From a checkpoint of a small transformer trained on Wikipedia: LayerNorm before each block.
Each number is 128 + 24 x the weight over its row's rms, rounded and kept within 0 to 255. Layers, rows and columns count from 0. The size above them is the row's rms in percent of the matrix's.

# layer 4 MLP up, 768x256, rms 0.139, rows 455-472, columns 0-127
size [101  99  99  94  97  97 101 103 100  97  98  88 101 102  97 107 105 101]
[[177 150 135 127 151 146 113 109  92 147 133 129 128 152  80 108 147 119 135 110 130 132 155  89 129 131 118 119 141 118 112 161 123 120 144 110 150 149 169 129 103 139  91 119 158 152  84 116 158 108 150 150 100  93 105 130 121 133 123 145 139 117 116  77 135 146 141 160 130 110 137 160 117 110 111 173 108 129 111 111 158 143 150 126 153 173 141 149 100 133  69 153 126  92 106 130 123  83 125 155 141 139 149 134 121  97 165  97 143 127 119 131 198 107 148  97  88 133 127 149 144  57 113 110  96 123 106 112]
 [158  98 131 147 154 140 130 151 133 137 115 138 143 113 150  93  76 159 129 147 145 120 111 135 137 145 154 139 126 125 158 146 126 173 135 160 106 154 143 148 131 146 139 124 188 132 107 124 116 140 132 130 151  89  96 106  85 122  99 153 138 137  97 124 155 146 147 106 182 130 163 131 111 168 112 106 127 143  79  74 133 122 138 149  84 138  97 132 147  90 116 150  88  82 100 106 131 122 133 140 146 126  93 140 125 114 125 129 147 127  90 147 129 124 100 123 116 138 184 111 108 125 136 132 195 156 100  97]
 [110 146 138 120 107  84 153 131 167 146 147 153 144 157 142 114  87  96 178 127 132  85 136 124  91 106 135 154 120  69  87  88 131 156 114  89 122 128 146 122 166 100 155 140 132 153 139 153 149 124 157 120 136 140 122 110 157 151 111 144 120  92 135 108  98 134 140 130 112 166 140 152 152 140 157 118 148 134 158 121 127 138 131  62 161 119 107  69 151 120 163 151 160  91 153 149 152 153 116 167 152 101 134 108 140 144 156 120  98 136  94 102 107 111 122 140 166 114 155 104 116 112 107 150 109 171  91 151]
 [160  97 141 157 145 112 168 109 134 180 124 144 104  89 125  84 178 104 112  94 120 140 115 174  82 123 146 115 123 135 111 134 170 144 126 121 171 105 221 125 131 166 162 124  87 111 121 137 112 120 175 166  99 101 164 165 126 154 136 131 136 116 137 115  77 126 142  93 142 119 118 122 131 167 131 127 136 141 113 119 168 117  96 125  97 137 107 118  77 145 138 134  90 105 129 156 133 168 115 146 126 120 142 151  97 126 118 128 137 123 136 128 125 122 125 113 146 118 150  98 114  91 137 132 106 161 129 153]
 [133  97 143 100 156 121 120 155 164 125 166 120 117  94 101 131 132 132 110 102 144 137 119 117 126 102 144 105 138 122 153  56 142 106 135 143 116 167 103 167 117 135 111 155 134 157 142 124 146  90 169 154  99 152 110 134 118 135 158 155 155 102 122  95 114 126 113 181 118 117 158 132 118 123 109  93 119 144 129 123 154  99  96 145 107 102 110 115  92 141 117 103 139 154 104  72 140  90 183  77 181 163 156 179 159 111 113 151 120 138 136 120 111 104 118 133  80 134 167 130 165 138 149 186 132 142 140 175]
 [122 168 125 118 160 158 160 119 142 117 113 163  80 142 116 127 152 146 120  81 126 129 125 105  64 168 127 109 151 152 195  89 129 121  98 105 141 118 117 142  99 111 161 146 146 135 156 126 178 179 141 122 124 149 142 128 125 200 143 123 132 120 147 151 167  98 191 102 164  83 116 140 124 139 142 147 105 112 144 118  91 102 122  99 133 158 120 150  86 113 170 122 164 106 164 146 131 131  92 109 125 123  78 138 152 155 128 140 108 122 135 125 131 155 143 104 122 104 138 101 151 131 116 131 126 118 158 145]
 [128 170 101 122 123 133 142 190 142 148 108 101 124 104 136 168 105 151 125 114 144 148 115 121 127 165 148 107 161 181 102 106 132 133 110 131 112 142 133  94 171 148  94  71 121 118 120 139  97 114 117 125 132  95 127 162 145 130 105 123  86 104 126 141 147 133 115 103 104 144 142 128  94 121 155 186 135 140 139 151 162  83 123 112  83 106 115 103 121 119 116 120 109 152 107 162 152 154 166 113 123  89 170 130 111 108 153 108 130 161 121 130 163 135  95 126 110 148  90 138 139 149 146 151  81 102 160  92]
 [136 149 133 154 111 120 116 161 135 165 125 127 125 144 121 137 198 124 170 137 148 108 114 167 137 132  79 118  92 120 133  91 110 131 158 115 106 122 135 133 144 124 133 122 110 167 123 125 151  92 137 151  98 171 117 145 171 135  96  98 103  84 115 111 108 119 130 125 134 107 113 137 101 141 188 153  99 114 114  91  99 122 111 136 137 123  82 143 105  99 134 114 107 157 134 138 146 141 118  90 152  66 121 161 127  90 143 141 101 148 159 112 112 155 155 119 106 151 158 136 137 116 121 144 145 136 123 126]
 [123  91 118 132 134 122 151 120 152 100 109 119 126 147 157 128 133 139 128 121 156  35 108  77 155  97 122 103 103 136 132 164 123 150 156 137 139 128 123 155 153 114 109 118 108 133 161 150 151 130 124 147 117 103 119 113 112 114 101 112  99 169 111 149 118 121 126 174 111 144 133 186 160 121 109 142 116 148 113 125 153 123 157 110 169 118 105 111 144 167  96 138 134 174 113 136  98 104 174 114 142 134 155 158 111 103 160 113 136 135 167 159 171 135 146  82 141 155 149 166 116 177 143 156 109 123 143  85]
 [160 122 111 154  86 184 160 156 120 151 139 109 136 151 159  96 103 147 157  93 124  85 137 141 141 139 141 113  77 117 129 175 146 141 110 179 121 152 111 125 139 120 100 157  90 129 136 122 150 125 102 129 151 131 153 114 163 136 102 180 134  83 138 147 128  97  76 159 152 125 141 148 153 135 106 141 157 117 113  92 124 166 165 103 100 111 102 139 163 107 150 185 166 152 101 142 123 119 116 120 123 140 119 120 138  88 134 131 140 125 152 142 175 102 127 135 115 147 103  82  92 144  77 126 169 177 153 116]
 [101 113 135 118 112  97 136 137 171 110  91 135  60  90 142 125 121 111  88  66 101 127 133 168 119 146 145 118 157 115 170 102 127 134 111 145 155 126 121 111 157 153 100 116 102 127 160 130 121 108 129 169 163 142 126  94 135 147 147  78  91 156 155 156 136  89 128 141 137 127  95 134 206 135 130 122 147 131 133 132 163 137 116 149 119 111 159 120 134 102 147 114 130 143 116 136 139 152 136 126 127 122 181 130 115 133 155 164 139 112  68 131 107 150 124 122  95 113 114 134 111 129 151  94 138 153 142 117]
 [133 144 114 112 157  91  99 148 135 126 142 123 131 121 133 127 179 125 124 134 134 113  99 158 123 121 114 121 126 146 118 160 127 129 105 133  95 154  59 156 163 143 112 105 115 143 123 142 148 126 111 178 125 140 162 111 157 125 203 103 125 121 160  82 133 124 147 133 169 132  88 131 129 112 161 116 130 205 136 172 136 135 145 158 137 158 140 119 104 101  79 131 125 144 170 151 166 133 129 131  91 110 140 155 121 114 121  88 135 168 162 114  96 130 134 102 101 145  82  97 116 130 142  49 144 114  99 154]
 [ 99 123 168 179 121 122 129 115 119  91 138 120  94 103 147 192 112 120 110 151 164 121 114 159 100 120  94  90 130 106 104 111 137 148 125 112 169 127  76 165  85 122 157 128  90 135 170 123 143 122 118 102 131 150 155 129  80  85 127 157 174 132 175 137 142 110 100 122 121 111 159 127 157 148 106  89 133 131 167 166 106 124 108 151 170  94  93 156 145 146 170 137  97 131 146 137 116 147 114  95 126 125 153 125 122  91 109 164  86 122 155 161 115 171 140 150 126 123 114 102 121 108 115 134 129 173  82  96]
 [151  88 115 168 111 143 143  90 121 170 178 142 113 164 127 138 127  94 108 126 102  94 120 162 123  85 138 142 118 121 145 134 131 156  94 138 106 127 112 139 163 161 136 138 152 102 137  96 132 123  76 132 140  98  77 155 104 157 138 124 161 101 145  72 126 156 104 121 108 148 128 139 127 153 119 146 140 218 118 167 173 132 100 125 152 158 159 130 140 130 140 141 137 123 117 140 127  98  88 128 126 154  91 123 117 113 126  99 102 144 120 119 112 115 139 132 115  99 145 131 101 112 123 145 108 169  92 119]
 [129  87 164 190 151 110 128 134  89 114 112 145 147  96 148  97 113 132 157 119 106 113 132 142 113 108  93 124 108 146 112 122 120 126 124 122 127 109 180 177 106 101 114 131 111 109 109 121 107 117 118 120 118 186 128 136 118 144 143 161 120 144  97  95 134 125 131 115 140 118 105 183 109 174 154 149 133 138 126 122 144 114 141 123 130 113 120 129 110  99 161  91 120 101 107 152 128 141 118 117 160 164 122 144 116 124 109 155 136  89 119 122 152 136 144 128 119 156 111  68 120 146 153 137 152 139 121 151]
 [106 130  89 118 129 151 159 128  83 120 108 111  96 168 144 134 101  93 146 144 122 109 114  74 134 138  86 111 120 150 140 109 152 157  42 120  82 115 156 124 166 131 113 150 107 135 153 138 142 132 137 113  89 100 116 106 110 156  99 115 149 156 103 113 134 135 128 119 102 116 128 135 136 112 123  81 137 124  75 137 148 138 155 104 126 175 138 131 139 134 107 168 124 134 125 107 153 152  96  92 122 112 119 157 162 174 161  96 117 127 106 148 102 136 157 124 119 148 142 121 135 143  69 145 121 139 132 164]
 [118 129 126 143 153 141 101 105 121  80 114 115 226 174 133 130 122 121 141 169 108 125 136 119  95 144 124  86 169 154 110 117 145 128 126 105 138 140  81 130 133 141 138 111 172 139 119 115  99 104 115 145 133 153 143 111 100 109 129 131 123 123 110  94 147 129 153 127  76 131 121 103 137 155 148  99 123 149  69 132 132 163 111  74 126 111  87 117 137 114 153 116 115 147 153 142 105 149 135 127 108 134 150 134 105 126 148 175 114 133 133 161 115 150 131 157 148 127 148  93 118 119 108  93 135 103  87 127]
 [142 121 122 110 131 154 167 123 120 150 117 125  79 147  96 148 128 143 162  98 131 169 141 129 122 174 130 165 164 102  79 175 105 118 144 141 132 118 140 125 116 101 143 122 121 150  87 120  99 125 100 129 147 149 187 108 138 120 131 134 122  99 150 134 103 125 141  72 132 129 174 131 155 140 119  98  92 132 120  91 120 111 149 140 113 143 143 136 167 168 105 147 111 117  80 152 138 109 106 118 134 134 109 129 113  69 114 100  88 146 115 158 125 104 148 108 123 152  99 102 130 130 161 180 124 144  85 143]]
# layer 4 MLP down (transposed), 768x256, rms 0.132, rows 455-472, columns 0-127
size [101  97  99  94  90 100 100 102  97  96  98  89 104 103  98 106  88 104]
[[143 133 133 124  95 116 131 158 133 151  86 151 137 104 140 119 147 133  96 135 131 123 114 143 101 140 125 165 176  57 124 142 112 130 148 142 159 122 132 102 141 134  83 106 123 111 111 141 123 161 108 161 154 112 114 101 138 118 136 147 143 141 157 150 137  92 136 124  75 120 111 109 141 107 119 104 168  99 150  92 124 103 160 129 132 109 105 120 111 154 142  74 196 149 146 136 133 139 112 139 118 122 176 116 113  86 131 121  99 142 138 138 126 124 157 128 166 141 118 119 115  78 128 135 135 123 127 101]
 [ 94 127 126 119 125 110 172 118 142  80 143 109 163 171  83 131  76 125 109 111 120 108 135  96 132 159 140 178 186 112 140 113 128 123 128 105 160 150 127 153 141 132 138 107 108 147 167 125 101 145 116 102 144 123 130 200 195 157 108 113 141 167 128 126 159 166 140  83 104 108 143 149 127 128 148 122  94 134  90 146 157 148 141 120 105 123 130 157 136 146 110 132 154 131 127 116 123 125 115 145 118 143 159 136 174 158 100  98 128 139 120 115 171 120  89 121 129 132 131 108 133 112 133 152 114 153 143  92]
 [160 138  91 101 170 110 153  87 150 114 126 146 156 140  80 128 117 116 137 137 135 171 161 133 154 121  90 124 130 176 104  81 136  73 170 105 135  90 142 139 111 154 101 120 147 136 115 206 113 114 144 156 153 143 124  88 143 141 128 146 129 138 114 116 177 142 103 161 110 152 123 143 143 108 167 131 133 125 146  90 111 175 134  76 102  89 137 152 121 106 136 103 122 132 141 150 140 177 135 157 142 149 101 118 143 125 101 133 149 148 123 133 117 140  86 104 137 136 122 169 125 106 141 141 121 110 121  79]
 [118 143 135 121 123 122 104 121 123 150 149 110 139 150 103 131 133 162 141  84 119 156 126 139 160  94 132 130 115 144  95 135 101 121 122 166 133 104 160  78 119 129 115 130  87 119 160 201 160 115  82 131 139 142 136 175 110 128 161 124 148 131 156 121 154  95 173 126 160 133 154  70 153 109 161 106 162 159 116 136 173 130 162 113 175 108 107 133 109 137 135 147 148 135 156 120 105 146 110 127  85 150  87  84  86 119 133 112 104 149  83 119 103 168 124 131 162 106 169 139 131 109 110 108 123 104 115 133]
 [149 123 145 130 164 135 142  79 100 132 112 114 130 138  96 126 133 169 141 113 128 106 143 127 111 156 101  78 118 114 160 108 133 179 135 126 140 141 170 127 149 111 157 139 157 119 106 236 140 108 111 147 135 133 111  99 117  98 179 179  79 138 129 111 169  72 159 142 140 132 130 151 179 160 103 118 126 110 119 171 116 176  64  97 136 103 127 184 126 125 147 107 125 114 102 182 101 111 150 121  93 116 104 102 113 126 156 125 133 128 101 157 102  92 144 105  98 124 134 157 134 137 120 138 113 119 169 117]
 [ 91  98 100 130  96 135 140  77 130 116 142 123  88 141 134 114 111 140 145 129 159 132 117 173 133 163 123 101 143 148 174 133  99 124 142 122 117 151 127 100 141 128  90 114 149 121 107 126 151 107 150 151 110 106 121 162 144 121 120 138 146 107 118 121 111 137 176  89 149 184 110 155 120 132 124 128 169 133 128  74 130 104 110 117 129 168 115 139 138  99 177 137 139 145 111 151 102  98  98 141 155 146 149 125 126 147 138 154  84 101 137 132 114 106 145 134 111 118 148 100  93  99 123  98  96 117 129 160]
 [115 145 109 137 127  91 100 116 150 140 133 116 128 161  96 112 135 133 128 175 119 140 101 131 125 145 137 116 142 142 129  79  99 128 114 142 122 124 107 141 136 138  70 140  85 102 108 131 137 100  45 112  79 110 159 120 126 104 151 147  55 100 152 109 131  99 130 108  98 169 110  99 116 138 165 187 135 101 172 163 127 132 129 136 128  91 138  80 112 127 137 147 139 138 139 127 124 137 135 150 131 108 173 117 116 157 125 161 138 129 105  70 189 162 130 117  88 140 143 151 112 134 136  96 112 156 168 122]
 [124 174  91 136 154 122 126 124 123 104 153 122 160 143 174 138  91 139 126 169 137 143 123 101 111 142 223 150 182 142 121 110 142 116 106 134 174 111  94 110 132 159 153 141 130 116 164 115 128 163 149 143 123 109 153  81  85 122 118 156 126 138 132 119 134 110 136 129 137 133 169 111 147 131 112 105 125  85 134 129 107 136 119 137 102 106 187 157 156 127 109 143 132 128 120 106  77 118 144 174 109 150 118  88  97 171 127 106 136 123 121 109 147  93 129 123 137 127 117 112 111 130 137 137 120 119 123 153]
 [149  98 152 104 115 124 177 119 135 159  98 133 117 155 104 166 107 107 126 126  89  99 140 108 135 152 153 124 128 139 155 114 122 126 137 137 101 110 128 156 108 112 121 127  93 122 112 240 109 129 135  80 141 166 149 108 133 108 134 133 110 164 136 137 139 165  67 102 114 150 159 112 143 142 124 112 164 142 136 154 131 143 120 145 142 177 114 135 167 152  96 168 100 130 128 122 117 110 154 112 122 143  90 157 110 150 145 128 167 119 164 132 100 140  98 160 118 107  84 128 142 104 132 128 138 112 100 152]
 [ 98  90 117 107 149 128 121 154 173  87 116 139  92 170  86 134 142 120 150 133 127 157 121 100 127 134 128 115 124 141 162 139 129 128 123 157 143 121 121 135  86  94 147  98 104 103 158 178 112 170 162 121 141 140 100 140 164  76 106 123 152 103 116  93 126 132 130 169 137 117 104  88 160 104 118  74 132 171 139 105 128 132  86 130 135 128 136 127 153 161 164 161 143 138 132 134 103  88  80 119 116 131 153 108 114 132 162 144 145 133 116 146 151 116  92 135 133 104 113 142  99  78 139 126 106 152 100  98]
 [108 131 134 151 119  88 118 115 125  92 148 183 135 155 146 120  96 127 104 107 127  89 127  79 120 104  96 132 119 131 158 136  89 145 113 137 144 105 159  64 184 141 122 149 113 117 155  70 141 141 107 136 126 137 124 102 161 142  85 105 169 203 122 134 125 203 115 130 127 117  80 134 106 123 163 117  94 127 141 122 131 162 160 173 112 129 123 139 122 143 150  95 115 119 122 100  93 137 107  98  85 115 141 114 156 166 135 172 129 122 108 153 108 116 116  75 162 128 114 149 106 103 159 124 109 168 149 101]
 [127 113  97 165 163 112 114 117 139 137 156 147 144  93 151  91 128 117 118 102 127 137 123 124 156 127 119 136 103 123 111 144 154  89 113 143 126 150 118 137 132  94 135 127 181 150 105 213 101 162 136 160 108 151 147 106  95 104  64 117 146 144 105 110 140 105 108 140 125 138 105 160 134 125 132 156  93  92 143 156 140 143 119 118 135 124 110 131 120 129 117 135 159 148 107  89 177 124 104 130 119 104 141 236 176 163 109 138 148 119 115 149 152 125 123 113 140 105 125 118 133 111 148 163 138 171 125 108]
 [102 113 130 111 149 111 141 157 148 165 136  99 143 107 137 148 109 151 175 110 150 128 141 131 113 138 167 100 137 138 146 112 117 144 143 126 170 126 149 183 117 123 160 140 103 152  93 137 122 104 130 140  87 129 116 143 148 136 117 118 108 134 155 127  61 117 151 114 127 130 154 128 140 116  83  89 133  81 149 175 103 116 114 148 126 125  98  92 109 139 115 105 133 143 133  79 121 127 107 104 140 108  96 101  93 144 113 129 151 152 163 118 140 142 111 163  68 171 141 171 168 110 156  94 132 120 147 109]
 [125  90 114 132 144 108 114 133 125 115 128  97 135 132 146  93 154 119 140 130 129 112 149 157 115 136 142  98 107 144 115 115 115 145 158 141 146 131 151 139 156 143 109 106 180 104 141  72 127 132 125 119 147 156 126 104 147 136 108  84 142  99 143 124 161 126 152  90 139 114 123 155 159 123 131 130 108 165 111 155 133 108 118 125 125 172 114 178 117  92 147 148 148  82 170 129  89 116  99 160 135 173 124 100 132 156 137  64 131  96 123 182 163 105 133 112  67 131 154 130 122 100 116  99 104 157  81  94]
 [103 105 131 100  82 149 139 111 121 114 118 115 179 153 120 127 118 155 159 146 139 132 112 172 137 143  77  97 104 166 133 156 134 149 146 148 112 123 116 101 139 125 135 141  99 129 130  27 125 169 118 109  98 148 145 155  99 145 127 111 118 130 140 155 109 163 124 137 145 132 133 104 126 157 114 137 174 134 131 163 121 131 115 126 134 126 107  98 127 151 147  95 105 133 104 164 118 152 138 129 112 158 123 142 148 158 139 123 110  83 102 141 110 126 126 138 127 145 150 126  98 111 105  89 114 100 143 151]
 [128  90 153 105 140  90 138 158 137 138 114 154 138 107 123 118  84 144 143 113 128 139 116 134 144 140 134 106 116 191 117  98 129 159 147 132 140 123 133 151  95 119 148 148 135 203 143 134 122 114 111 197 130 108 116  63 107 118 116 143 123 130 142 143 110 128 153 123 145 148 146 129 128 179 147  88 101  97 107 121 157 154 128 106 128 116 156 146 139 161 117 151  86  96  82 154 146 157  91  94  87 175 154 112 132 144 120 112  99 118 125 124 115 103 125 151 107 144  95 115 114 173 139 150 103 142 147 135]
 [123 155  84 118 132 119 115 109 104  74 106 146 176 104 124 131 125 101 147 136 113 149 144 120 137 127 149 116 107 139 135 105 128 117  89 131  81 118 119 108 158 149 128 141 132 202 115  31 141 153 145 109 135 133 166  91 161 101  75  86 192 150  83 107 115 160 190  96 115 140 143 111 137 129 115 171 111 120 146 119 108 133 123 124 136 115 114 136 131 125  97  98 120 104 123 129  97 201 114 134 121 120 157  99 183 110 159  97 143 138 128 118 122 131 151 108 136 150 190 129 135 124 122 143 112 128 107 170]
 [141 124 106 172 135 100  95 112  88 126  85 105 126 140 123 119 101  97 137 113 124 119 156 156 133 127  61 143 116 157 117 123 145 161 102 170 114 107 128 149 118 149  83 174 135 159  92 162 151 169 125 138 149 150  93 141 152 140 120 153 153 140 114 115 109  99 125 102 122 125 129  80 138 161 103  60 209 153 168 151 144 128 185 108 173 106 127 149 124 108 126 118 127 110 159 141 104 126 133 133 170 114 145 103 152 119 132 115 141 164 108 142 106 119  94 129 111 115 117 130 117 116 183 120 146 125 110  94]]
# layer 4 MLP gate, 768x256, rms 0.135, rows 456-473, columns 0-127
size [ 98  99  97  99 100  90  97 101  98  96  87 108 101  96 101  96 103 103]
[[104 121 146 146 172 173 151  95 114 101 115 152  87 103  84 169 121 110 134 137 130 157 112 144 133 159 119 111 131 150 151 123 108 153 153 108 126 123 170 135 116 107 148 142 166 138 152 132 142 126 104 125 140 137 168 130 139  70 158 133 124 177 187 136 142 161 123 125 114 127 137 156  86  95 108 129 129 129 120 156 145 150 117 166 100 160 136 141 128 110 163 121 138 150 145 144 132 120 156 105 139 116 116 110 132 134 130  88 139 168 103 138 129 147 142 125 130  92 104  96 152 147 115 137 103  87 116  89]
 [147 118 158 131 115  76 107 143 109 132 158 165 102 146 180 145 161 112 135 125 148  91 153 145 153 110 134 102  84  91 132 127 158 126 144 128 139 121 155 115 126 104 127 156 159 187 151 148 120 142 138 105  87 115  77  86 131 159 126 138 109 137  88 112  94 120 145 214  68 159 146 147 110 158 156 122 170 136 128 101  96 169 110 142 104 129 125 126 154 139 200 104 134 101 147 119  77 113 125 143 107 134 107  73 114 179 126 102 158 156 155 143 116  85 131 109 142 121 109 144 134 135 150  93 140 137  94 112]
 [175 118 119  98 124 124 128 113 124 172 106 145 132 140 126 135 161  96 105 116 169 159 128 146 166 145  99 118 163 149 143 124 158  96  90 139 169 153 142  99  98 116 152 142 101 151 178 123 140 139 128 177 114  88 124 154 131  98 131  83 127 152 155 138 123 125 112 110 138 141 151 112 144 145 126 126 141 133  66 131 131 130 128 131 137 151 159 122 113 112 179 139  92 106  99 127  56  98 162 159 109 118 127 136 140 123 167  88 153 139 157 155  97 134 117 133 130 122 145 163 116 113 172 130  69 168 140 109]
 [171  90 156 129 123 101 126 139 127 105 135 145 131 150 128  99 177 113 144 152 138 166 155 154 138 135  74 154 185 130 142 160 147 101 127 178 147 182 141  98 144 136 126 126 123 103 138 116 128 131 126 138 113 136 113 126 120 157 158 127 143 128 142 170 148 131 121 124 110 108 129 144 131 128 102 141 138 112 169 159 125 124 110 135 141 118 101  83 111 107 123 124 159 118 123 141 110 149 133  95 170 134 136 125 137  96 120 132  84 137 164 127  90  91 154 143  97 136 110 140 119 138 161 105 181 112 167 154]
 [137 143 137 131 106  94  93 123 139 170 142 131 133 122 113 118 140 107 180 154 129 126 119 142 151 145  95 139 129 128 109 127 175 116 119 164 140 119 129 109 140 104 157 134 131 157 105 129 157 138 130 124 112 143 139  87 178 156 141  91 129 146 164 164 135 125 137 154 168 120 118 131  83 145  96 157 104 107 162 108 166 159 128 156 113  94  98 102 122 118 151 195 113 130 134 116 164 114 109 143 184 121  93  96 137 112 135 159 139 138 120 112 113 106 146 100  92 121  87 142 154 122 195 147 145 171 119 151]
 [130 126 125 163 144 144 139 121  66  78 124 177 107 120 137 178 137 110 152 147 146 137 165 114  76 144 126 111 189 117 154 126 126 117 113 114 117 137 124 105 184 135 101 184 118 151 152 126 144 122 106 122 157  83 127 125 146 113 131 126 132 127 136 179 116 139 135 132  83 150 108 126 117 150 107 160 162 109 149 144 132 137 122 107 107 139 132 141 116 104 127 125 113 134 164 125 170 164 139 122 116 103 114 121 168 123 132  95 173 172 121 145 140 100 158 131  88 100 116 184 128 114 131 178 109  99 156  83]
 [127 157 107 164 160  98 139 118 160 103 110 148 151 127 160 134 117 141 126 148 117 138 143 154 114 119 202 151 163 151 150 110 138 155 119 121 150  89 117 121 169 141 110 154 134 103 147 118 149 177 139 137 125 125 164 134 114  99 137 154 124 140 119 109 164 107 108 157 114 133 128 143 109 110 101  99 139 105 128 117 127 112 119 112 116 123 160 173 155 110 123 168 152 136 139 112 142 136 124 153 146 156 128 124 127 116 140  81 152 161 101 136 158 111 126 136 141 109  72 123  79 118 150 144 117 112 147 149]
 [139 119 140 195 135 109 150 113  94 123 116 165 134  97 143 138 171 107 128 106 152 114  90 109 172 123 127 115 116 148 172 138 124 119 101 140 116 128 157 149 112 149 126 133 129 137 182 117 144 148 154 158  72 128 160 143 123  96 119  90 133 136 145 177 132  88 116 165 140 114 166 139 103 123  97 101 143 124 124  99 121 134 151 110 137  58 116 140 164 115 124 115 156 139 121 163 127 126 144 111 174 120 128 128 192  90 146 107 156 102 126 176 144 102 133 115 131 133 149 139 128 130 151 151  82 116 130 153]
 [163 129 141 136 131 135 117 170 121 114  70 126 164 106 153 118 161 125 137 127  89  63 127 165 122 158 144 122 111 181 164 139 136 132 131  69  89 119 166 117 128 151 114 151 106 123 135 129 150 119  99 121 172 112 136 144 128 127 142 120 166 161 134 125 103 104  94 154 164 118 101 141 114  96 153 127 134 115 110 157 142 172 127 129 107 134 125 168 161  99 122 136 136 133 156 111 101 138 136 134  83 126 122 102 126 152 143 108 123  99 127 124 137  84 153  98 127 120 114 126 104 158 131 121 114  89 177 138]
 [124 132 154 109 119 156  91 110 123  72 100 180 136  75 180 152 136  81 156 158  89  71 112  97  90 112 129 112 110 138 145 106 112  99 101 146 145 122 126 145 148 107 173 130 128 165 153 117 149 117 133 115 129 102 117 132 127 109 123 149 167 136 120 164 179 157 164 127 147 190 108 137  83 157 139 157 137 135 135  98  91 113 151 115 163 123 104 191 151 126 136 165 111 105 107  98 143 153 151 135 129 143 112 137 157 148 132  99 151 183 134 123 151 123 154 119 113  97 130 138 146 121 121 105 113 145 118 143]
 [113 160 110 112 123 128 115 120 147 106 108 120  91  86 165 111 132 128 130 153 151 122  91 126 125  90 104 110 149 160 153 147 131 115 116 154  94 118 114 126  99 123 153 123 115  83 138 135 154  93 149 140 138 141 115 120 154 157 179  90 154 161 136 115 125 144 121 111 152 143 113  82 131 100 141 126 137 203 168 128 129 144 110 104 131 163 128 112 124  85 129 130 106 137 144 180  97 116 176 164 126 108 136 111 124 128 133 103 141 144 123 107 106 104 155 144 107 145 112 109  92 111 120  67 152  78 136 144]
 [125 102 143 136 127 126 127 128 137 113 159 141  89  92 131 113 126 157 145 151 161  95 145 117 121 135 132 136 168 118 128 171 140 134 120 129 126 113 145 134 135 147 145 108 142 116 173 146 147 140 107 124 170 125 141 132 173 128 112 132 118 152 141 134 116 124 154 105 124 146 126 136 102 168 146 102 165 111 124 144 114 160 122 146 125  62  82 103 126 110 155 140 141 140 146  94 100 140  54 134 109 124 163 118 135 116 103 152 132 131 116 188 120 142 157 135 102 119 141 142  91 140 117  91 135 173 122 122]
 [180 111 126 150 138 116  95  74 160 135 126 141 151 117 171 142 141 109  89 148 113 152 152 157 116 152 116 103 120 131 161 124 185 108 135 104 112 121 118 104 139 146 163 170 147 142 146  95 115 148 126 168 104 136 119 151 121 138 124 147 196 119 151 121 113 106 115 167 165 120 118 132  84 150 105 104 125 134  94 126  92 107 108 136 114 147 105 129 119  98 183 120  78 151  95 132 184 125 170 156  87 159 130 124 149 146 117 174 147 122 166 160  84  95 132 109 115  99 134 132 108 103 127 132 139 121  87 105]
 [101  90 132 143 100 127 130 116 120 142 166 154 143 116 121 122 157  89 130 131 156 150  90 121 150 115  99 108 124 171 149 122 109 101 131 132 102 162 150 135 157 129  89 132 148 149 141 115 127 148 144 160 121 164 159 118 139 153 124 101 204 159 167 157 134 173 186 131 160 135 122 102 148 107 109 131 120 137 122 102 135 131 143  91 115 121 136 117 101 138 150 125 139 112  85 141 147 125 146 147 148 119 127 129 175 130 171 164 204 138 103 143 110 122 109 130 115 158 143 140 103 100 105  96 129 156 111 136]
 [114  80 152 127 180 109 163 139 110 100 148 154 152  98 127 108 143 119 165 121 118 137 104  91 149 139 147 131 182 138 133 142 125 123 101 116 139 137 184 141 102 157 110 144 165 132 152  92 142 109 214 104 132 160 120 121 117 137 174 139 102 135 123  84 137 132 184 129 122 110 154  89 106 108 171 102 145 129 130 101 117 137 134 145  88 184 101 119 119 189 127 129 113  92 117 161 119 122 118 103 112 122 101 116 131 127 114  91 162 124 110 124  89 137 139 144 148 132 127 122 119 153 137 145 144 120 133 128]
 [126 133 132 127 134 113 178 112 159 155 156 158 122 122 122 145 125 115 128 126 131  98 138 127 147 107 121 146 111 115 151 118 117 129 127 106 183 152 167 105 132 134 142 151 130 135 184 139  88 112 125 132 145 115 107 128 143 130 122  93 120 135  93 116 150 141 105 146 149 129 149 171 114 134 150 146 119 149 155 125 115 106 117 151 177 144 109  96 134 156 141 144 125  72 132 122 142  86 107 135 123 118 106 140 110 117 121 108 150 144 159 134 108 121 130 135 124 102 104 197 137 128 131 132 159 110 142 156]
 [125 100 127 122 111  83 129 161 117  99 105 144 100 164 160 117 168 111 101 157 124 122 117 169 124 134 119 165 104 149 129 127 156 141 161  72 119 129 129 134 156 142 103 125 155 162 167 123 157 189 139 152 122 100 145 107 122 171 155 109 122 150 137 114 138 156 119 123 144 134 128 143 182 130 126 153 168 175 128 136 146 116 112 141 109 118 130 104  97 138 164 100 110 165 125 108 108  81 114 155 117 118  91 158 150 126 132 110 117 139 176 160 108 159 118 106  97 125 123 159 150 101  76 139 118 171 136  88]
 [168 118 140 146 138 134 134  79 144 131 112 156 124 102 125  75  83 132 118 144 125 118 138 116 102 133 127 132 125 130 149 150 117 143 122 140 116 147 131  83 137 174 117 168 134 126 160 118 166 126  88 135 110 127 139 139 144 135 129 126 139 105 152 119 156 147 147 139 106 102 130 158  86  89 138 176 130 152 142 114 162 143 124 115 101 156  72 105 113 159 117 157 164 145  84  89 128 115 108 136  95 148 120 113 167 112 127 112 110 106 117 163 109 147 149 187 107  90 102 111 104 102 145 150 169 159 121 129]]